Part of a small language model's weights: vocabulary 4959.
Each number is 500 + 40 x the weight over its row's rms, rounded and kept within 0 to 999. Layers, rows and columns count from 0. Numbers have three digits each. The size before them is the row's rms in percent of the matrix's.

# q: layer 4 attention query, 192x192, rms 0.155, rows 0-49,64-113,128-177, columns 0-63
# k: layer 4 attention key, 64x192, rms 0.141, rows 0-49, columns 0-63
q0 104:462462496538496478485527474454508469478458515519574484534474490454467421585540451516529484527511535444471539535483495527452487511555429541402578531504497444568500541496462481501486502510530437
q64 099:441483520568549512510508494467503556475452453449587547503474491447431469515530453499470457576546485496510482522567529481495459525518447537443565484465483423509573538500475511521504453496475469
q128 091:429523547494526512408456474524447535470507491471469485444549472411473419466475445518596434481483523476530490580550530424480491548545443534421619449522514525487509518563475508529498516471574418
k0 107:497520539488498504452546443464504529488512458546489496507469561442487465479516495526468507534526494491534479455406535469531553487532467503478493556523471512577523488435539466528561444518491482
q1 111:510437511462466465521466478480501492564502557490466588550419514482526557500510474412468505547538529407490559543513547472472572527480566475481449456471441480504534561459511417491473507450515525
q65 119:610495492429496537492432408451543501505509539469501461524493505429565556475553497469478480565498485475525559517475480504490520563529526507493481471508497470576534496469477474533514514451510560
q129 113:554486456441493486572450505503538505419529564509509452472514504578454516535516510482431515525441497535483440514496512402473591492534492484461409465454478515564558463495470493580438528468475551
k1 097:538401463473457482513522503447420555548479470494518503486439567440483653500453505546498509454514468497529512481504586470459569559455481470504443490488499535532475517482464451437470546474533475
q2 099:424528459488555488511397556487563504520529546463508458473444512526573496488522544497544498487504494453472480516485516522511502514523451503490524515471480386427453506428469493532509451498478453
q66 120:433520468550523475519470582436523517529536482457465529544426574554518462544502521482521435564573519520504506500532465501491484494530526568454527542518513432490447568467537567498541412511467472
q130 105:549460511521565542524564505458517472529475498462495535538515574528552537491463471535502468504555533466465566476471487506465502524517510543493443528430495475499423568518534492519529561536471486
k2 101:478504491483467478516539656551550516510458520423529517525465482532431484510556490513478518468485488494450513496494565562432510510427476523518558440533553432509523462403489462585437538469562548
q3 106:459488526478590499480543470543481516488559487508485476526513504498534458574515549499502384476546472537425533456524451407482499513547540520497462528579436511541474554538526515564523581506503453
q67 093:420561466518568524506529520551558547493542488497485460479464507454574466472530455531476423538515484500507467539465462425491441436440452465541493513540485529526552479519513540519415486516517431
q131 091:554475545488500510440425461563490506446511516496450513515530454435519452484494549488534384479526542542483502583498554447513556502547474418465467485517482440468529536577492518541463478454577441
k3 102:468474428509463558559477490527439590509475503507555558421504450491514563476560525539575502506443450490538450529480465511499461471521532527499471527478440514486473511444584516509484521535471474
q4 100:489510562542567501497525539514492473540465534498418470477417473504473452491447537430484523498491524516523522550418530580499453549415426557474504490465500538485543440517459511512409421487527439
q68 107:492492581452535511540504487515463458517455457567470483493470463494558459527515557504510492485524462465536469446435491519504527521466435582480456464437569523568510460552463466553474467537549436
q132 105:479480494379514506554483523454524440472527541572532431552539504476543524529527499455531479517501512547491454525507558578528525485532468546457526468525514503500495458634461463557503512523430457
k4 100:440462506521549504505504506533479526483440483501466489511463409499470459498552472517477546477399499500478447452443532480544414471506514496479500464534538526565463480540495531495514470500495508
q5 103:536486549472486475477487519516547522518460455459529492481588410508504492396510455458504505467514507570468466451447415449521513511439542511466457440477463597504469514575475442498524464542479466
q69 110:450467489467520516459499561436577515527542521459509514520559494540533416483512534500479492434514497558457509431562477451488533511496514495485446500493454544490464523488498444562464450494520444
q133 097:527397501625408498477545454458437566464415491471470546448507472454469450497508544543550504474502470533486463446496536476563489454488488458457526482456426447450536501467512498417526531505527536
k5 096:475379511513525497494465515572448542535490464487492537479497537425488473495534514498500476530522446451482478478418526458514524595405518484460454443564508484562505484582445501438507497507519524
q6 102:592457397499510539520491494502524495508547517533553467432501540512555522520511531441472488503475486502512427479541439481493444468521505514465586561489540489514519505511520474519427429576466459
q70 106:562459524486466527450507499503461477486546480582503467423482478513614492459533517438479541487453492559463446604491460489480507440477529526506550518510487486509528555440517514527463476548549440
q134 112:550454555458500532486455475458509535573516404500490479510482518401648549494477543476500426524490503517516572507495464477475484489510546533500624540582489458553475503476524499553487483500531437
k6 109:556533478455539497501501535422530466461491519479484474499456515465541588525474491509507608562484478513453520478519480474484442485475521505517497542495506444563528469550482492455521479503531493
q7 109:522587419563518493421503526426456470458495492559507500498437486547527492507453448533553452529504496558536505438477525493467617473526432583533505542547516525533478435564535487493501544490505536
q71 114:450596457514510449508527559514531443490501496508527459532473472597498464501464457488484474492560531568494504430506481498468571470513505610494514556509515528462445486551553559462487491535471555
q135 094:525529432524473513467441557418507487481596439514596513503423525588488429461460469460499593512525525471527497480556464536424538423486459567540481543429499527546471504491470443497552504533514472
k7 113:517501535532450469413451505548498457550427532535473534486506490590471444505415537509513512518587526529445574485503489483526468488543481514570565567484498505478518493576520501420413546471486593
q8 107:441542502492516528482527514572463506498542461528485531499483523448381548481528498512476454516482450462496545473536389539445588480481526441492520517455524572488512534506496609558535458541485459
q72 090:456511522478463469515496461601409502501477530542523525499482551501438439500572506528431547489506505515468514505505353554509525496545487520495498500472503561489495481534438548515535495510493468
q136 094:539557523464463441515488495536459494467496549536508520485463483509434468460480483558416529521496479489451569511475495499554507553510456445483412470438534509569511452502490497551520551574488517
k8 103:397426470551503511500529495497494489488598493510475572484509474583439436573532497472516449533466433517529476542448543485473514459442527441456517466520475534538506536452474500529577509553535490
q9 109:478520490453525550537519563510506503471521441477472496494562476537436561543463458488496541453494549574512514569437471538541479487433411528476559484495529494502570501496474495501456547493533580
q73 102:546523516537499488503426471463496491476532428391407489514554483468410524431518478492470502520516485531580493503393494562532539457467448501533533450536508477524492506521480540531529539491498529
q137 099:506510541422511476586557506490469456506599490429566516482526496504404419482532485485475407498541505525610491506560482533465456515467544434516510486532566535530582457563503545525468483515451502
k9 090:596485436480547447468555507559494509544509456512490538443517529573500439549480386500480487511496452497440516419426508505485479448484509505534530531571464445506473455510495501381540567495504493
q10 119:508438447492567484535463545553500564487499523457477588488560520537507497486501485481535438523508412529458457549544536494445493397507549492464526520468570500546495515469500548486522483523555455
q74 106:445491384536500485582500533509533558517628524467485493539519548533504449483529409503544509481581490512463504509584552509500519426490565459471566535537520475464533528477456466472540518556501424
q138 097:524449476484456515466458501509480513491484549516438471535538482483585504557525472534613512550513482478483534521508507489486519427490487533525430505545433508488534498468503517375470496484455465
k10 099:512523506510562535511563465564511563468554470422495528522458452556550486431496483495437519513493487527464467475532401547488423471528489486488559505545506496507436519496547558482480632557483488
q11 103:552547515546565459521535485590551534500403468450438470432523456504506519547529463515525482491438530480497453476449461515542482540503394465514470467480560447530538480447545474575536382517490500
q75 098:516522559494490504456515471481421515516488479490503464488514495472535472525477486442494482504451515459508437444515483477568477537493439529466487495465584436553511392450553489528467372521526594
q139 097:537471499478519532504493507560519520508428511530499408480516494498460482512548555472521501497502539529460427489471498498589544419533461482541445465547477474511604499509460493546541435477492557
k11 100:525527520564469581455464439487513550502523498397491509442511519445495555494544502475536515470561531513591547499562536489563482556546504493471454489591502443494508436430471475499541466469521484
q12 102:501390483519488493561539472459498512516603476485508486545581478536438523495466488512505424526516549573510385522528503557476496460630428496533550470546528488450548511532483565470507521425511478
q76 117:505477477534576511457487479408484573507528532432514527485558544491472504434489506546480470495507537529446499506576560454445432471566474505456521525517488526574486536522520502452461580502523496
q140 101:470496567488471517411520530545457467483510474460478493561535488506478438518450524590513438436574534473511480460497478478518453432503536501465605461478502462441451571476536569525501510488488533
k12 097:462557538543569540489520515554504531487543541463491448550503453486527531463470437470497424540489552545534431489524480557500520519506450502523486400511470508506504544533498445514573518459479461
q13 116:473490476504502510512524506477555493528454519539535502508563479561501554544434474499516489495472531454494482517445462516552533393467459508574421501533453465522601440398484531535508488511535506
q77 099:441430471471524513595477498513499546437506481551465439583572501527517453524457521538479505493516479474554528556473406591496503479533463497515454454519455472484554474476459509526471541411528470
q141 098:527474526493510469570502516524500530501523467445487531532483536495449526546543463469488447507413418426589510443542485556474528495529516511544505500561465483573526528419484524482591513522515456
k13 101:558522427497545505498577528472521467510450517495572553494501444490541501571399473527567471487596453498452537451446527568518490431481446483491499426565479522540482529573502503588560504526437440
q14 097:568506470471573477510466518499555557501547515396476450571476520406526515477523459478485490536493525526509518598506501531521436476481560442507497538476496511465471507525497493509504456531428462
q78 109:535448444456540459520514587459553542508445515478516492589518499531491510462510458494531469479511520549471515527442490491523496462486569475467460479510483503473413588562465513549552497537503520
q142 083:530465559526449611513488533513545574520498525473503511518513511464482555491426503488506511484518496426466567491463481509494457527521574474452530484470493468489431539451469473572543455537532510
k14 093:493510514437501449496485552515541489490573464534507530631487476551492532534441528503512533572475506538421541494495537471520512473505544412457481495474507481539523511522493504529475471482475425
q15 102:448566479552432530540468600443442529484541495455485458515524452472439523425527502435426524496500555529494464409548499499488509503525563498556518506545447430458446502444446462470456513573488541
q79 109:475522491501428440549461556507486475505556496500433491474400479531482471506507503454481580539444599511458403443520519510495464543544515446547537508533517424456492528532417549454465459567517525
q143 095:476489539484502486432449508489460523517436483509442406445493445432526457422483522522535473434422509525460494460503506480572457513512442532482537516503514473458541504595544541533497504464525542
k15 091:517551537536463479511504556442480500520552514524472492527476499541469439510474470457563478458508519542481476582534469519524463441495602538500535496395488558519478521451607512454513493521498448
q16 094:535488493469478458500451533492497427521493536485461477472432420534506508539497543502450501486470481520487439445425437505505452500514530502508503553496432450507521417533535533508460434489474438
q80 116:482509487521538608518475545511440434517451493514532518506438474479525480520541476508545460485484466551454456510400439397466456548483510495516563504499504510461489433473563491522501440529431460
q144 091:504526564511453446541558462453490438505521503537588543480464534562433489540507429494492528487507525500562511490482480532408435532481544515578505454471550525591443486434502444426466467522399468
k16 099:460448477505452527459469572476515543514523465532406481466461465511512502531474518517476480477517530510466486456515494521524479487493506569535549557407497482480533512515445469470486489483487485
q17 098:553459420495468475495517566457502531486469509482516507518478466498468505504447544486521515463527482517553520496468571523426543490522532524475417445483496550489525528502455456537532498428463563
q81 105:646455429500510520541512516517498525508447473469464508463502478511490526499487523511507611497488493487506526455471492483528525509495572500496498449570524505523556562501458464486428516498450454
q145 095:523564476526535525496545469489450489492479515558497572495450465511519541453516504497517579512477483508487477468460528543514464506517481448588427510515536520521451478614431446504531558447485560
k17 111:525527465509523459505551563490513475487450489482501486457524551490492502478526503452508541478564491506464510590459550501466562560463495550457464465545531514500549500525498477531447516559463489
q18 101:571538484485540486498477468527445514513452442429438399531463494418507457500563513496527510451398454518494523500461476435449497523436591516515584516488498452470463451570511545467431472541508519
q82 104:518458552542481582545490444480473572553463542523485568467511489453484435534531534529470510487465554491531555507464536538479589473454609496502547517474488442435519497511474438492497408479467473
q146 106:530470482447516508486459536503509517557543489539465466523452475441556493515493524501543455436508499401479524518491587545524546521545490477505579509573496510454512503444478542487519475464531501
k18 093:459539464465488431531438532429487442495538368494567450460500518512564513467504486470555580447537562494434558548461522426548500500531534448471604472448521528472434426471488511486501429513482504
q19 105:527515522468572458540499526550411436487453533435463508545493505483474582483525489468509501572423464484552494503501506484502440467555505471463499497482553565434434504500560536522469536492436524
q83 104:583479437505476504542507444575436435490430501496420528521488569462478587521535533504500506496540488493491496521446487543512459492561490467431476456526525493507485485470562465525457520517494497
q147 079:504542515469553539514472470535464493445494519531510538484579528441458503495474453503569520496427518517513562473514471425542556510545482407446572514548470510545474445511549550488520525511402543
k19 098:525485537497577489479483505539516534473478549465504415508445505517435609511496482521508456501532509504578527495450522473487498501440461512423436474502462529516513523494498442502430465438459487
q20 096:547558457539475423490542488458503422502508504559537446448536524482480491490502436525405504467520476542489479505420477568500492505574474534491421510508562575487539522413454401502464533487484467
q84 102:524452452532475449504594468458502376494574440522584458482516556481433500492518428523476580536531504504522494493546550519527567482503527467476483452483463557428498532472441490484479526493485460
q148 106:473438509528484450561546478479439397521511466487529473559503516524434461477491495518436526451630523574510544499513498550471522495538478524532552503474565510451495538495529499479521476502417501
k20 107:453497504551492445527551475434552551483484525541513492459539485494378513537519486497403540515502471528488507445453507538439472577477511536540456503529537570515513524466489474464483542511498456
q21 105:521447550545456472511482438521503516478534491517525521497525490449472387507554501529475497516501469499519537515511471459560455440473492420496451457482431510581491541429396494517505480513489477
q85 108:509494490504463473514511470478510554478461498445568426488532501450411484467536509528514553547532508523534564513522464533482496500440468403482551494432515530574455548484415484539503500535459408
q149 078:463539467532487434485503475460526512502458579416545541557463472532437421518522534524559520501533507473537461502454482529519511460487480522553484464536472505485480542466483537575571526424525480
k21 105:496507520520518479483511460516450466476551422487525505457495512476426391492497512495393500510565540479473570520466454470506481558519514537468470500467463529587518586495481519513481558559545510
q22 115:527504509491499496392489563514454503488470478532508513490487468577449500443434453515445463525618523501533567474473530499551552540494425496484479477494526515548537488510484441507502536465537409
q86 111:469527609521481420427495560475501571532513534463544515469583492524458492466436496467490456556577494545579484444525525531555396504491430446523461483487524512494501494476519530520511552540521495
q150 086:533560579557472480482575468495539460521477520500545494454509505547475483432519413558401548477573498527540578496485484515480453505456501464481460481479539478451459455409497486463451530521460521
k22 113:485568476485493529499511458566472548513501448444470536505498538531402475513465491473486532534559515546500529483515475495523460584480481530495424430493486571514525508453517515485519544462488461
q23 102:479508464545500506490570489518426541522457550558534502467476485402487533495467466522526489481584560539498575474491478534520549513531463509582579476464470521479516483467449528534546480497445492
q87 099:517524474558524540516493530574494504563416488585571537442529517485581559545538467490524502459605458504485586529551471544457544498554479489544545469568514534569501500463438505505536502499538539
q151 098:512430505520470498532488543552476454540544495497552494519502530465579538580541481489446472500587481512537552446508523568453530442488528543518547501542488519478482449417499551472514521500422508
k23 108:534477491464560502495514500465523517517513503550498508460519454470388490480528467520567536512530565508524464481476523527470524489493480424561466496528451546466488495498539508532534515505515504
q24 107:480463470551417441464485530445545522501534506518511496571478433517443414532494438481484489511532535507535489469421552503503497487469529454535570513503524487499527508554459459538531548517455466
q88 110:457580466569481564480526559454517471517518525439469495513517527434536458498510467474433482462479507490540480486473481548488399459575505542529554570482548448574533502454443504462495515485556501
q152 093:476502525478480542436534494534454508511566468543523551526491492521447533587492462504408509478462521548520476508490508463471472509507545518511650498500476522523469572469473448472497522488493540
k24 098:467531501522387481552485515492556436518522463477500505447516485473488478493415453533510467522501476475521503508556516516513542454511538464420517492461637507529503554501504522505502511504519493
q25 048:540518573497451480505451529467556461581467463511479475458443509478479541515447433473473452519418560503578466549591488527539497515500481526514501500461501511502472526507433569483509502510454559
q89 052:508535583527459452468484551464497531631481449462508513400424446496522466449417544477451450494463505522553524541622478521573463495479485521543526484509504509523472530512437490513529540483464548
q153 047:536573540480510425498485579521521521587476513543499471432415453474517510458450502483538459495405511503534513468633515484570550504487524459475486489528504485493512468614519548488510478483457507
k25 088:498526507551499539465462554463569531577492477465462467473450467451385444497533443474493463534442554518496510516596469483551502548541511455469459477564510517544473418504494478455544489498531543
q26 065:491464514493478523454559448446483526446510508492514556497514489479481526509495481464538487493497474531496418524489492500474447549516476521542433501484462501530484502473411547530508492523624566
q90 068:533544555515503497430463448500468559509537541400495501405518469503464471422524488462590496482493478481486454512501482411490502569491532525498491541440520496543483494515431507495485553457606529
q154 064:468532544444536498445549495486505604454566531494472607464514509487440556523461467513626502540475489441497506447505483482496537542455548519458486470525455528543472513561479467459493573482562457
k26 072:458497512446526509478485460521416498428540477475450557490525549496497520481476519487490512484482455487521470522460575446448510552526441476427528525513484494478536597543522494459453444490559510
q27 103:588528460521564461445413504587527612478550451513463503476497529524563531493470560530512556490505462577475470514514461543445449514562559457532474493460519533539570500509486542531495533488498449
q91 100:499452505460517517492440533512550533483503484588560573460518561468566508487512478522536508492532535598435509541516394467516528457535483494503506492494569546510500494555425549479429495514497425
q155 089:519495544519508508460541492550505546495459560464476453513575455468539512475508519514469532503444520556482450531511434532573431566572429478519394486441501516488474561506500513556460561464472522
k27 096:532513464505519445467417483549545471489490493565472502505552405411600507470437487556459553538456516472439496477507504540511468493420505491505457461429450463519547446530525528555508473529499506
q28 113:483586607512535534428482491578506498519515460461521561478556522518501521534547477459499470471480529443533522520530458455545469467465557479446468535456474495502430548504572475455542492536511504
q92 100:597500562554485510550511455527482513532530441528490486496542518501503489505584486481517517491467521483563511510427475442536488474491478425434515553508528457512433456508563534450542486551533463
q156 107:537512516485555507503486511539438523524389429472519490526489503421562531433519582493493450507480567527520560579441484446558477545523504457491556521535536453460485458485579497510516416508504504
k28 104:471544510494473510409569465578537576502512534457461500526498506491520553525526462490521547444481569463539549478497516493594414461490472474490583452547556506462522493476526484476479423523514458
q29 109:545490514520521493503446497499516501510478515559527537573532461511478500552450470459518517498574486516431474480422511503488558529551472479501521463515443488442430479560505491484568521487470558
q93 098:462532557512492455490487488503486469456544488555416500604544448506465486616479499465514456542555520505485490494410515560517536457484479453456546535486500554514439436555422491488553528427507533
q157 088:489505503532536472521570508582400443502440517476541466476570446493452471528518587460587432530534475485456512508421485551522484473533510477479496456509428464459521505584420567476502535424453507
k29 096:506475526407545487447537520478573504499542521588405588574523539510481536449412483514523525429450481476492477506478420464510568449499497500542464513511484475510524517540523575506586508552464519
q30 076:526541499451527529464527533490487504563527486516455551517491517601480599575493476480511436505478486519517470501480544534513563500492427527482541529511500470520431530568486505569519461446564497
q94 078:448492428457604535535518516469470495501544524517578518534508512542461527510528546433543528453476525543471522497531484574500514479475488470565554524461495498472409541500469487500508501522500566
q158 082:455579511466596489467539510501469512494459501548380476481518522460509518428532563475540486470452555598503455533478507500525480566537519474486530476473525491554532503628490499519538449496510531
k30 078:495509495456432460485492555487445429451457485501599519529528424547512494513529554444516516530561473424527491531496589506496527499457421473539457464527517490517496500515437526567608447449502497
q31 114:525415514563507495479493520475474520487504482486512478584487484504558517450527474510421503470538530570504481524512538535501536500521498462476544579514504455418505536494455454484549508537439503
q95 122:446407472488490464509491549497539526473477443490534521529508468593526470448456529509500419508467543535485401587570566449527536491490546503544547518464512421509443545480526528448552489568516505
q159 119:497539506553514447447547537484487473515496466502532514497465504587468528507517468487438543445503553524536456519472554543420520523499534531526560496474574520463455502475468504479571495548441473
k31 104:460509467530523462529539477436496544498539554498471420476544512517598516531542509460491427446494511458493494476531507476518453471502521498507529493562458575554480462501556479495415434497549481
q32 100:513526503562544470479480496547510468529541510561418505499466536540463521543519477464495488431491507541431431517507478453569509448525560420521467501521476513433446453500494439491482514451460573
q96 110:525546531571457494489441492542489457434553480442545463518526526532479549480489516492537549517455525567502448515525439494532477493493484514522518491468474547495488411516513541508470474510499503
q160 102:476538546509503505413456500588540495513465575470432473537518499509476478513571502472479454482440463536483430504500509489498511473516502525510563531549476440462568511487561512566478504466503486
k32 095:546481475468530531421526557491447453496495542546456475525455492519439517521588535442453526505558547575526449470532466505530570516509500502542457486494482566424497460474520497417434461540466528
q33 135:472449513508502544504465533409486527483534515462533514573481510500520511484446468497502478528516491529520459471424522551531536541494449493460526491483496550477505536489488433480494506424530544
q97 143:438485543492532517508495558464555498453455519424518559540504416535493487454434480547517462502522496501483489459509587427520511511438465506476447474440533550508501569565518479471482441420527462
q161 174:459558506497520479505507509473503482565519445512548534517527509535562471460415476485482483503499508476502587460574486513444490486446511577513553529454503517443437513512521551468518565463480501
k33 100:443505454410439469398440483508459545575452485468489504522505546503568500505568505547574450533541495521512533508479477562529532519501472519462521499451487550553455528503507527546494529537469473
q34 066:565547536468499462539476491504483484507524484535504448446541560450440575477535480540512509542462550488511553540508537518458474539517555501567518528516532555430500490515523526503491471498465521
q98 068:525566494468519466573582426500473485479444440503522497426544529495453530456473539542495490526501564446611569474482505528494350510517514503544521517557527491492518479502475459502482488452492495
q162 076:503568518497509473518517545580450507474486516475513420459572484469545493452569574474557488506480479554469549531509529558517486526495492420522537506591471487419510451549513554518479454501473470
k34 083:429557548429518430462494387474453524498512454490548519449563604488527557496440496502530553475459499456583512459417467525466491469461485486557484469432512501489460547470505476483476509492477495
q35 111:522450479424477435513479478442545458547529580522490522558475479538486521473522483562525471501471432503491508466429513511512566462556508490455531515542471553441508482452544413463484477459435492
q99 126:483468509447546460509491571500573523563478525487530557520454511520502490457594469517527489484483486507507482502490521437480475464471539464513597497554523511337460564482573478504571478451487479
q163 099:500525550431519453452484465442515496566510490512559560528450496517508460469558468488519430511518486503594462464507484488465498493453505542473556470561462530527437561448505449477547536493445535
k35 107:544421488468538552470508543571526497526465483476467479551497517454582536481489506545492507450443485441515484515472533493476485480505445496390522530507429498462397518513467486491561433493417510
q36 096:445484577475501601513465485467432481539477544503461468432476509484508470525512528421548448483536516456540472525438478521518457554443515535498536504516470520534494507488501480465533465508489517
q100 096:461518491497449633565425414508428522513448506482438513437490469554570502532489474526510502481559522443506472508491473405548472516483450482439492499515496479506497442480548454449551513531527494
q164 083:488404498460500571477481467426469448473447505493477513584525483510530454557454444546561485454567464480443495514479505509445484434515492560446525481550504532536464501550464519468502543497415488
k36 102:465505498478475559489474456464491488523567558482475480470452509497512518493549514506495477468545568435473450469539446518539465567518480496488500535486470483463525490538505527529561513509472547
q37 100:476510469492452473500473489442440461445529481539527493524448399504518551496497439494549493443487436479500567467428518508540561501580505487441528527549518460519521436490495477583467507480490518
q101 104:532492536488516414470520549481554560427548543487546512530538526460502548479530486526512440463460487521470490486451516520486503457541437492491518473510463517514548432514537533567479487530444450
q165 109:451461479451482478492471459491535507532426545608470439482473437504566525514490487475535466398459455580490431499456521475491556539534521426477521479575449468477538445530454551517526470500519545
k37 095:502477465544564552523450559493478450426479580518495506529525502491483501543489401489504454544486478596505518472494460568487516451511560479507563504438531515466499496513558495562518494475488531
q38 103:514527467476573529424492537471527481464575389502568512502565488502537464457549496447523555548474490423488522529598488468448507465455496505504506501557522471563420549503452504532544551470512522
q102 103:545564474546504556453500482483541493478558436495528532511550480565449462481525511583512533433470455485481520496515487496516496404545466485485538502571502392563452474526424454502514508468514474
q166 093:474501489460566540483512504431512536559550519488477557482475472537520557527410452507522564512458478432475521500440525506418530436473428487529467505529487508585473525438454469477611527516527436
k38 105:495484499485537488467537497492497503528590529554495551465579463431532465496474508510589494552495543483468488542565449568467466447499499480463475452503491510505418557474469447529550522473490506
q39 109:532521504519452540511456453551449483487470505507456480537529461469455599526442527467553496473504443465536498465455484492579491480430515480493501496530489455583494510432494442542473550487539506
q103 108:553560515494564501508541564480481535457516463495537470453554529509512509510529471471568548455434485485553520447518490469597517524438490459565510497502485500475487542588525577537533521497470449
q167 092:509500517552543460458522489503532485536407485481504533507482475452512530451546491487527474429508453512497520494563552533436501508496416545508500542544414475541453599470467484526567545575520456
k39 093:539522513566504531470479469416456484492469491431519504509498537512526515540570485518526587488561523480475489491448451481516547492496511449509413463546509454481508474511500470479483477507500566
q40 098:483533472474476558497447525502514442500428446510481463561462487528466494507453537457550508483564469461450477457416404439558477518492381474531554495516506467511454432468574481562461436391470550
q104 111:490539514466465546452448490468513422577481510525517443511507480443501532527485565504519480516498477539469522496419497468526447501570464510484505472480575490575542493495540498550483515434554562
q168 089:470526505451504529458475493514444506493437486478503448484503473437568511519450474524494480486513518541536476453518539477531555549495511506479569461524509566491529417466448508458487513490462510
k40 107:518563524481567504468466489527561454520472465474487460465497536551492418489482490518511473529491500516475622488481499499542482581509454560541461482484573441474461496508578477569504470496429495
q41 092:500457543563524443491587509503495491459515533527441471434596509552472461559472516432512439505513446503511483535465463588506507496452486479468502429551548519432473490529524532550524449470482496
q105 102:468506572525490519532556525528490511433449468503439524501568573563499559555457483506479524462508444497510489498471532550503561489527538539517505513545582436416487504523567497542489514407462459
q169 091:541525507531489452506529542510476528554511547502517485489561493546554537466519535536527488524513460523499482507524508481513557549448510435512497484508524494408488488564505565465479555437495494
k41 099:500526483537535449542568527553495442495361518503476506506524533514452574413450526515520466507508580494531498515468523479519466457502462462502494469481516544455449373490525577509511442531479533
q42 098:441555537485516579492541486515502527460493466508464564531484546456541423584572482552522420490531456469486491514501528508507475517519510525518564516428526483564474522513509536458491418463491545
q106 090:485535471524544502468434503488542544444500433520529563569468524470558488573529490510480510518539481512458522533502573476529492503453424487547584542522517455498440517539562581554504508514556496
q170 073:519460502465424510464544444518477473515505513528534504482557432455417433512518471564530531515507396476473486439412494506543506413524509506503538513498502452582472524465474506509512520471497535
k42 095:418509551485506611467487536469484487525448542516487520488434485558531464519489500525517465427588477528455524535488539497501488532513513514556524530427483552528528516470514517579514509504501478
q43 113:495484557410518509479475472584536523496518466546455500525441526425450540507570507510471503462518546498475463433513487364518562509490550566532519506466515458429445518474516552491490443466472544
q107 105:450468512553545568514502492499479502511504406493514502511462539454502513552555520531433516432509566516473538502537492442462528500444495450469540583449497478450478491479487472451440395515530486
q171 134:466445556517500609449455511508527529505543439496463580594482504467473475541475402526524509540489487449497438464477515551447539494467516559495519510534404543540478525454500490446528535500503429
k43 099:470526538515469479465475533460466587539500466504467528524434555488486527508573486502503505544397480541482544465462573481502501536515532562543498502377483597541489530431521456522473456521469556
q44 115:560493492530523494517460527566527499474488522391443550418475520467526526495507523434531494493486524550459513504507443409565518474542539496538516507471500482442518464568570546506518452492490487
q108 107:576496498469480457500520565551517544475454513446546520416533530533543559549533479520509546473509501560504496539516539464586514438504610558612513517492492485468494465537513528483557490488461520
q172 111:547509486481429466498475498482475439403486530459561449477522484530470486539474511482522533496496585552552405513470484450571503489524494495463475464476488491540537445579457491510485450485463511
k44 110:532544468524520520537517606448517570500481569513399578480491464502557553448563505455544542492513528570440522483499503507502534522532487484480556426520537532478516484543528519513481457477505467
q45 103:471527589500492498514524554464466518479497474505535498483492450523514577463428517548493541570561520529400505588470506521530485605540477446581540480484509510506470442510501522490511496531508440
q109 111:534484501513484460520572412451455493481479477493511436494524435528453481493470476534519492556547484529403523566399513508517490558482510462561493443520509492602509483568476576503522498467518458
q173 097:450507522481544465440550472448490548507517379463496484471454500501473442482462456473523496551503519528545562551507452521417478539507481471562556590494559563459495492544551477484471421480427485
k45 116:519491534508526488522592498464454478469460479545530432537528473573471548519471515506412616483558538490499527469420417480574445570514494475501472470460483555484446505500449526522548498505528517
q46 110:548493534489516469498453512576531543449497528515436458510534507540444444518521523459520537527450464531484515544481541519513533526456499520447564464529506412458505480476485542567506530527456506
q110 112:518497469478468495526563557460499563414497481437479469518531548557471481496477469471489485527482505506519600563536540522502506569476454484513526509468551401498479479513541562582481550510541576
q174 088:542549518432446448474425519469515474470458534488481504453552553490533461543490492523473474509451462552499489552533535473516477445444482454486524533547508513539530464496519425560486504499499470
k46 102:578544523571502540540501526507519486466567544498526547569572537415521505466483453483528510510504461513487473424478485497456603477512515473522484491497495502491561454502448549429499474502469460
q47 104:578460530465472450490568541503477450526474499523506485554471544489453563562472526476528479503464530493515438489526499480498524492484509529530486449506471468500453535370477553548549516509503592
q111 107:605460486477534495598486548452507427532453514536458499493438569467448508458471452516501528485448456515546455511505482501467483474507461519567490512552504401472554496419478545580533446528498542
q175 093:476466501501517530565408519475487527548412509518454520544492538444525528471525493500504519471443453481482504551473547504481547479519458533460501500586434428524462510419455484506571461519542510
k47 104:489530489443493474545496534508559513513476533527424459492444481543550542578436519471473529533510531523442409506521492479531557560543534483507465542531496453470547519495507515500561454479539587
q48 100:471472561556474507499524573463499496501492466503441529543470493515415559502455510505518508518508533531496536473451518511429488507486548541527597473454470536512454532474508502503574415454476444
q112 112:514573505564466608516458507467551496489497483526393582526469482534415491521484467495499469495462498495468542493409510468426494524554529521495605534467505492547499472461504460465429441473452455
q176 076:462495523524518472579519568504523502508492501512418548546499481495480504512525466464487522480489460467434505565490510523532511436548548485478537486501438475483512504497520520464586414495420439
k48 102:498495532587511535493515526451487555487583462450399561523450469465458532532454494475511510473466487511474524491444521509459496566451482548507544481414513532522552447464581490428464504451523558
q49 100:439493521479456466432540506494451529481535489560496558575470482531423479594486504501510414511502509524431489617413537512503548559520542467510541457464559492538499534394472451527544460506556521
q113 092:433525510512417515435540555450568503510474524509512522502527440436519434526527509560486484508473507478524490476509608471465466596548543461548455473479528527540521507474545494533492511483492498
q177 085:497497522446489499459500467448514456452492492508504570457543523476505490546470452458549475444415472461526480479520535561471465533485573524590506507487524550546493494594487513544509515526453479
k49 079:511524555572446450477455456549517476486537492513483515533445534478467484453516511498487514480442491493491475520529478514500494442507496481471562496512560437454545454447506475537487454473512509